config.toml
hidden_size = 192
intermediate_size = 768
vocab_size = 1240
qk_norm = false
bias = "none"
parallel_block = false
init = "normal"
optimizer = "soap_variant"
beta1 = 0.95
lr_head = 0.00726
Each number is 128 + 32 x the weight over its row's rms, rounded and kept within 0 to 255. Layers, rows and columns count from 0. Numbers have three digits each. The size before them is the row's rms in percent of the matrix's.

# down: layer 5 MLP down (transposed), 768x192, rms 0.262, rows 571-617, columns 0-63
# up: layer 5 MLP up, 768x192, rms 0.197, rows 572-617, columns 0-63
down571 095:138115159092127093174101100130128071102161125084139072125096134124153153177135092114158087106130103200143132129154134140150099121137203129152148136166144163119087132135095116148063152144120065
up572 112:131184115145095184128135105120128058122138163100124139128114143123131193097131146130139144111168073172145131154112177178080056111131178155135134133132094135095116156138098112111148164056160154
down572 103:165173085116073144156192076171101094051075094087164109068149101067153115095153126102149130158156106138121133117140123143128144106167130181138185147127081136111104195134111176119131161076126234
up573 114:099121121190174141073155133146103190131099131150152143120129112139091167165074083146042124146088081113117133151135084085095131141138130138147163110118166150128138123101139150144000132121140142
down573 109:051160137142182141116104178138073134095156140135141127106144094125123117092092161146118096126138091132175147133136159128080131134115083120120109210083134128129111108129122106103114175133164131
up574 087:178127113102140131133081154083128188085098120088100074144127134094099107089077105135099168169146161110110122184095129157143099166122163092132098099084090111173126059153128178108132102130128141
down574 095:079095116106134116181141093141134101145149111160087138142127034116107126148172078197123131151193116160103113151112197100130112153158068114120112089171095106115107156111101088099138111144143150
up575 116:131133155129139119104166152075144137161152142126161228147175110123124134099158121194158134120143132104110100152180164128099123193131073130133117093111123082139146045118102131094108146079132098
down575 105:165184132089141150154104155146194135127124163102149167110141107119107088120152074133124125134110155153125111136162121098058061157102143159138158121135069120090080136095133097103151135144110156
up576 083:085112138165134148090225135157138092119111116152110118151128070115090095164102129139191082100153083133128078125103145102142132158097144157167211084084143119154158102149161130140117059098071111
down576 094:102126187167131118130044130147185089114176145159144132157119104147170112115162120179180117163173136094129176115165089138119108192130171125101104092136091120112156083127117166095114109180140065
up577 085:118081113127100102150124111139133093158120064115130079150153032116125162065136149154097103110098132130188147115113125084095123132183111173111171130160168094101121139127134128126172102170158171
down577 088:134128149074078109096139121134160151132084125099109167188130136109095171184215099096121083156148100164107129079195060114106102119126139153124164164150122174106142165144182176150115111118098177
up578 094:131102108106170120124092174184110143102127117129129139142116173160139132133163137126155116150139170115073145084088163102095158118090217114114130073151053102162134082081065128118099134151112196
down578 089:189120104083138152161081132159143136097054148158115125144102087110086139137099066132123094115116113152147110146086152140183100080120075106102077134110131142145090131185156146097116131177139164
up579 094:107120120137122115107140090147153126085150143102112055098133081120158166125158195185106096157164140103127132152145132093140175124113116118094109132141154129178058193113067133145136115147130150
down579 097:109112071192125179077143154089108098138146152163129070135081129146155133080163090118133096103157128158182077152147109157128167129153056054106116127129143091138159089172193109136143150132096127
up580 111:139167177079141139096097062125102104103151141139170119096104076124100075111081101103119120132115132181071189180105115127115105059116212162096062082065124061068136173144111135153159142074114093
down580 099:078149149062127145173119142109158081153135121109120083185126119145132064110093165163107078109091103141164131124194117120118145133114139063109101171163104106158081145140167130157106126119116135
up581 111:113157129128141139114152103112139119104162128086137160075114054104193104160123073135125142075142150120083099156066128143048144123112075107178108066119134138103159108187176158148088131082173140
down581 100:137164136107088148143098137122152131140139157026144130146098118146116130160177140203158149101161098130162163133101116148123085100106061103105153189151128164073081133179127108147171117121129117
up582 114:138194132098129151079181176139063172198069123136118123069133146130184126160120131126085125068098113128140189145125141158083101156171107137141158136137118139099160093129106146121108101087140097
down582 102:173180171069118138142128167145097195114085124106190107046179152087145134137125112064132126140119093120136114139135145125123178123132145131142140112167059104124101108162133115110108099168124134
up583 097:081118112164109148116124134115160123162159119064146113193170134136139142150214064157120128097144112101166099151117102100145101095088164136171127094138165137150115187167060162157078162045137098
down583 103:173106093198091118085108112094140208132079093069138065092126130140147084107166098169128119152153127062088154101127169116071128107122103160163086122171074142134156095116108102198142119140112103
up584 081:124141125194129154098115173067149148123195098168063152061140104107071155162124141077138154138158121095062179119142106150143132141138147183150130089076158101119118139106135063104112148087200080
down584 092:171082144200119076105135076149145123122150112149121184118160154075098126095118125123100114148143125113145102084129147120133133118089176149116146137194142090124106127062149107119105093133129186
up585 083:179159151160152142152184096115158090117107120127157128101130129170139107121073174120089140091166082049113152081105126140168182152143102142112126150116119155138124094160125139152142130125139167
down585 093:179116166138162150051104168133169116086124119125093112104137133108114051144128092154041105114146158130193149082113170186145160142175141161151121110131124149143119112125073120171146163129139144
up586 105:104116107128111173084109130157124173142063127085112163122152137110155085114097116128148148095136142152120144169105104158166098103123164111107147167134065084131158162148158096180148168157193112
down586 105:155161139047114095147109128182121155122096182140107132108124204128077163087113099106116118113142108187154092137118132120134134099219142126071130167063148146110084058111093159082140115149148114
up587 103:131166103111118144165126127173158103163125132067166147138136117121110162152098123116167158135103142158177078159112136102120152186156178142152160131148124162158189079117158123133112122158052128
down587 090:158155145153139159072158123164133150100176105142182111132117156075161133094142147107107119174099147150189132092165136165170099064155161099128108155156140100134094069110140120098088179155102148
up588 110:115105156139114125162078120141121151181126175115184054158113128175186127125160133133142117133128147182159147180128155064056127123083129156111130117093149087120163178182139080133127097130108092
down588 110:115088074150123151082159121143154150098164135155106112177078197113106118130097144127138154124190140110143142089115145111145161164196124172131090032110104090158117143107069125065138095147136152
up589 097:096154165142134198131148135092101105153147136124132222110071179131080106125151097048088142119166087085093158098093157172156126066164180124188127118070095102106164106144080105128131184052119120
down589 096:088090158066130169077136112154109147123085131126107109108106150098132100112100156100093134150118114139111169100181115170103101133127126132121177181138082153122084135091156154112143119092133120
up590 098:147091140098218121139156130170130117085169076122131137130104125160121133131093170166112126179161178048126126098120168129161139078114127084133112095119093129162089135089120117109181094128127184
down590 103:095179103160100122140151118174209133123140077124179143127086073130148078162128128098135165113118130096122205131091083156154104158068089132093057115111146113112194093087099109112196138105152157
up591 110:149167171180123133127177178121155163125158102084186151132169096088065160181198116104122164118141124044142073121122112146111092127110127100118106093136121102103178197120158130160101125113125139
down591 105:113093165134145121147120152131152103116099050139125074152130126121148125111129173172113116134141137137135065154097124130086165155109117158164165120122153129087137144162127180104081143092121189
up592 112:157139120112130153084166130071080129087140083171099134137096110128124092098166081086173060146121141101136136156142151127135116136116115132161104116073136077101120096164100140131087109147120088
down592 105:140115144085153101126144147177138144130112119038109128121103123144094183125156153108080200150129174177107103087180137189132145120125177156132122110166095133162077162133112137079116149121135180
up593 091:102160112083107170091143103177132075140147133126159130169121175125094119113189084180146176096112130085144090147083148128123182091135088104122095216136187105140189129100127188096051135151158118
down593 101:140114130137093066137064141085145139085178137112147078165102074071056154123076097123149154122127123150198154029124149112134069115126135167118054112104161141124107144093154148140182119124165122
up594 089:169112121143096180181120127144127151104145095063141066124093178167160069157125103109069150157153192082144133145138100131125105068109141152144106129152140112105131123082122072133123129075097111
down594 102:086172138097098127100121140092127133143084156088138117107179154116130154134109126132133102104098116108189095204141053154164136176093114052152077117109078079140098138063159156099100156143175067
up595 099:095173167165146136134156167144124096138114120058112077166132176169166187122085137121166175158153151154156158114043170150085112078097147174124175184145169113100102138133113122156134177124152120
down595 102:131151108057137160072107135161175145102133143095078144152108137199068120120111131128152163115125114098052109177117114135113152167132139093078127074094141097096108171118067102124165104117131131
up596 092:201075184134113122102156149142090131095136133128157136116118154160149134122122142115116042135130151110131153179079104082125112143118127066146204146120164062147153132130113063105096172166108119
down596 106:181136076157061102158130113093105134124141159066148139126106174091160099152107138123187149132138121117134111141103184157096122212102142143096146117148123087123154109092144132079174156165093101
up597 124:147130114132104142114124128130115108140072110113148109075107080162065091141143140116106194127197130091125130125105142078110092111065155098176090138143088141119174121168123097145068109069163171
down597 101:135127136052159172107124102145114160094134109082112142145146134181102068147195163136068190061068152156106118154165189171133126114106083160084192132131118152097102176176100159110132081112120169
up598 098:093121096132123145170167146185192070157176075136129187122115175075132134107168099137125158092078130148088162192145147122079126139098156129131102104092111098156158195101136125065165178087116060
down598 100:189102073155116077157078111133079144129065175155103097101146131220161140176108105115105079184194154135169109138128170155187133168128088131092166116165160132136110086168114128181198150133178121
up599 089:128128138122147127155097134107105059075107158150131152108144142169100079117139096133100121070242122124112153146150154141107106096129117120136023102158135137136172094064129154135103115108127084
down599 097:167135115103123067130197160169139092121142137026143153123150141159091155073097065163152109106159151146143131071158074102132180145107086170147138091092110106128061075171176176138135133127126136
up600 106:159187117106124149100090153070075172164157153048147100135113154109144126178121143182118123128162133096107155151108115146187167163136152083123143118139113066119110154093150144104110088185081173
down600 104:119099129129174119162143190151102094106125126089056139135115168119076144157088122085163175109111147092049117114178086138120143150129169156077128144124108113085052113131162109140156155125109106
up601 100:138120102104109142159151093146182166128139112171161133123123079123148122203163102118130093169119148151073114170148111150062167106069149131132144138081143148061128107122149038134104036103152108
down601 104:110138170151117121086124126119118165122140132169143186191089134069083061174103168161127182124143111103147104106117102100146128187159080124142156105090135152080108154161149139087170071115075089
up602 088:125106170137133038106102153090122150150148109110063117174156058097139171124072170117171151142091124141126174154153122134121140126127162136124145170099148110103157162110157144105166144177054116
down602 104:163085176163158108130128199146106138125110124110073152115112108098191162141187086151061121147161122098124144089114109128088155104117157137164120116151063130120164164090119122140104152107139108
up603 102:188157165118130128091128123122116176150152152117166092114163110112141180157105125116112184095108105115130152156084160134146118111104099106166084161168121157071188120131137100171112099101180091
down603 094:107069101126148111145128147173097148150108143176144162141103114107091052099111125143117201161097134146101112106122070129163128142171171202083154077121122141118158134117127159091093135142102103
up604 099:082153093103142122094092132163193111151099092106077113109071109098106057191140111089105169116110101079121147119141087119157145154127126109120142173222154075055143154145123103075128106138132167
down604 090:101154086094144147140101139121145122179146033175158099110103128106109085198170138119100167151045065100140115168114104192156098149113132098101109211176095153106101137164136144113113132102079163
up605 115:163129107202045132116121095073094092194122124083082163106147184136134167186188104102111110138140123093108147155108128167109179126143123145175089166116092183165122116137125098135135103141157152
down605 112:178102099094135061131085111111130106161141118150187111138167110181111148102182086124126031125173129128134123098137133174083104167069110128087121179073152182142161149170067107130149121120178169
up606 119:072181082147062141114120151115146154135177126142172114113087139141094127154134120100166122164160119144173140103140142115127151129121172141159080132094179104136125092063070075138109122105127126
down606 117:103080118180161096109160122132114101143155106149128119138128118135105124136116101142152150107102144116171144128153164113108152132132118119131070152153105097152145188146085086118092153101148080
up607 100:029138093140127098135210090122124146142119146112110123129122129131143108143113149100129119122126161079174115101140200112080095080150127135071139123169079069080112122151154102154093133131102058
down607 108:134120153078105125157127161145140141112107109108102149142163184146092112104147121133151141154107109103129092167199137137078091142067135162152084113137087112125099153072128137099095155109116106
up608 119:186121076165126101125086164054141094077111097134131113177119168140113084152129125151147150132161171142173112064094144144194161161120089136133105111120088111130102184137147108164148099162127077
down608 109:123113147097118115151119179172134167169135116098189193104114162162110179154139181098190120107084117177111143208155130139084145102089172160091149089122075105118121024118134144130105125199122156
up609 092:159116169116119164125112140165109175174160105043146201108114152097084146158109123152146139135153118177058120122074164149095156132095084112092079148092122185073121116148111164112139141143133102
down609 099:134149132087126117121093131160097149172130152134128160165191070088106098128121151148142134181076123154085086131164151113095099141125119167123079188124147130108134108144108130029119097100105220
up610 085:125065107142150109119154139081105096089122095138127116148116111138179168120098176097145133101120176165057048088089111102164181148161110149102104144120124136204164166096129128169145176126121112
down610 097:186191121081073161113178162159153134153106093160109125073159078190128087126127104102125084144139113114179172111131126167148127110078088185105131140167137146141142166112123112106037104094161111
up611 114:114142100088124140114110122129137068111090186100103104079127096112121135217139087100115159062134139144163129105132118184098148108111080108140203054115150110092166172103159119126174130097094092
down611 100:103175153149129136072168163168098175089084089115160125090176175139148129099122146100180101104133108119194122131200188167112149131142116106148132074081137128164125108127113163163123131092128113
up612 098:117136083160095090126155089079087171096118084147157119150125183124101126142172090107118102149175069195122124114151140187104070141132136141150092126185114121135060140060065110164164116179149163
down612 109:119136088180109175118154152154110092152133088130145161138121112104144194185168192155133073173096110123155108106101122105121079098125142134161100129152066131050188117191147090081067169100132151
up613 095:150085117165120067130177158080190075180126096150119108070145180140153140131054115130152118120190088137070135147134133173152105129158067142118124163199117156067146157122169130126132156127153135
down613 096:179145120123108195147120130165146098135136117130103064072106075111197102107166127164115141109151123109121108080142125147146098131118121149181101180153070101102103146100107107104106129074139177
up614 102:148125114100163131104168086141238143075122130104095141097087105173126154162147062157078126096142118153140190079137168191116146128125122140129111133100129111102114125111095078130077125142099133
down614 098:152108125138167109172165157094130144104160155084108107108074179147121135083131157173151149097162066146121139138134154140064127154191123106136153112101131167169069078139075130056093120178130109
up615 093:108181101138180172136136193098094131169149142066138178097122065080164073138116116137092158170150106171097125116060137165122131179162116125120126139137154108194138155105140136113132092105128088
down615 089:141093175124091078099149087113082138164088130142127115097127135106098177127133123176130142174170101194059116148181111171120131101088093136130117106122174121099099092107142196164136119158139148
up616 096:133140141080094130169093184114053138132129092149112157087142186104101171150113183159172121156219133123157162167090140200093129126091158145068069188140147141164137146120128118100111121193147149
down616 090:145121127057114097116166124130027140105140085124097129120108118110156184092053156117125138128136150118157091108133126166130121118125123130144175155104135128108164142113125128087123115095145153
up617 104:130062073107151088052130167149121070138088148122156074163062105090122127128092129102147132179060131159132110127159126132145200173106085147098056109116122116103152064125129154127111150144085181
down617 114:066132124169125191127122209190053069151138097115173120119191118186118108108135139099107114175192137148109153105046125175130159150130112106095060117075144106121137116164143115118106075118129116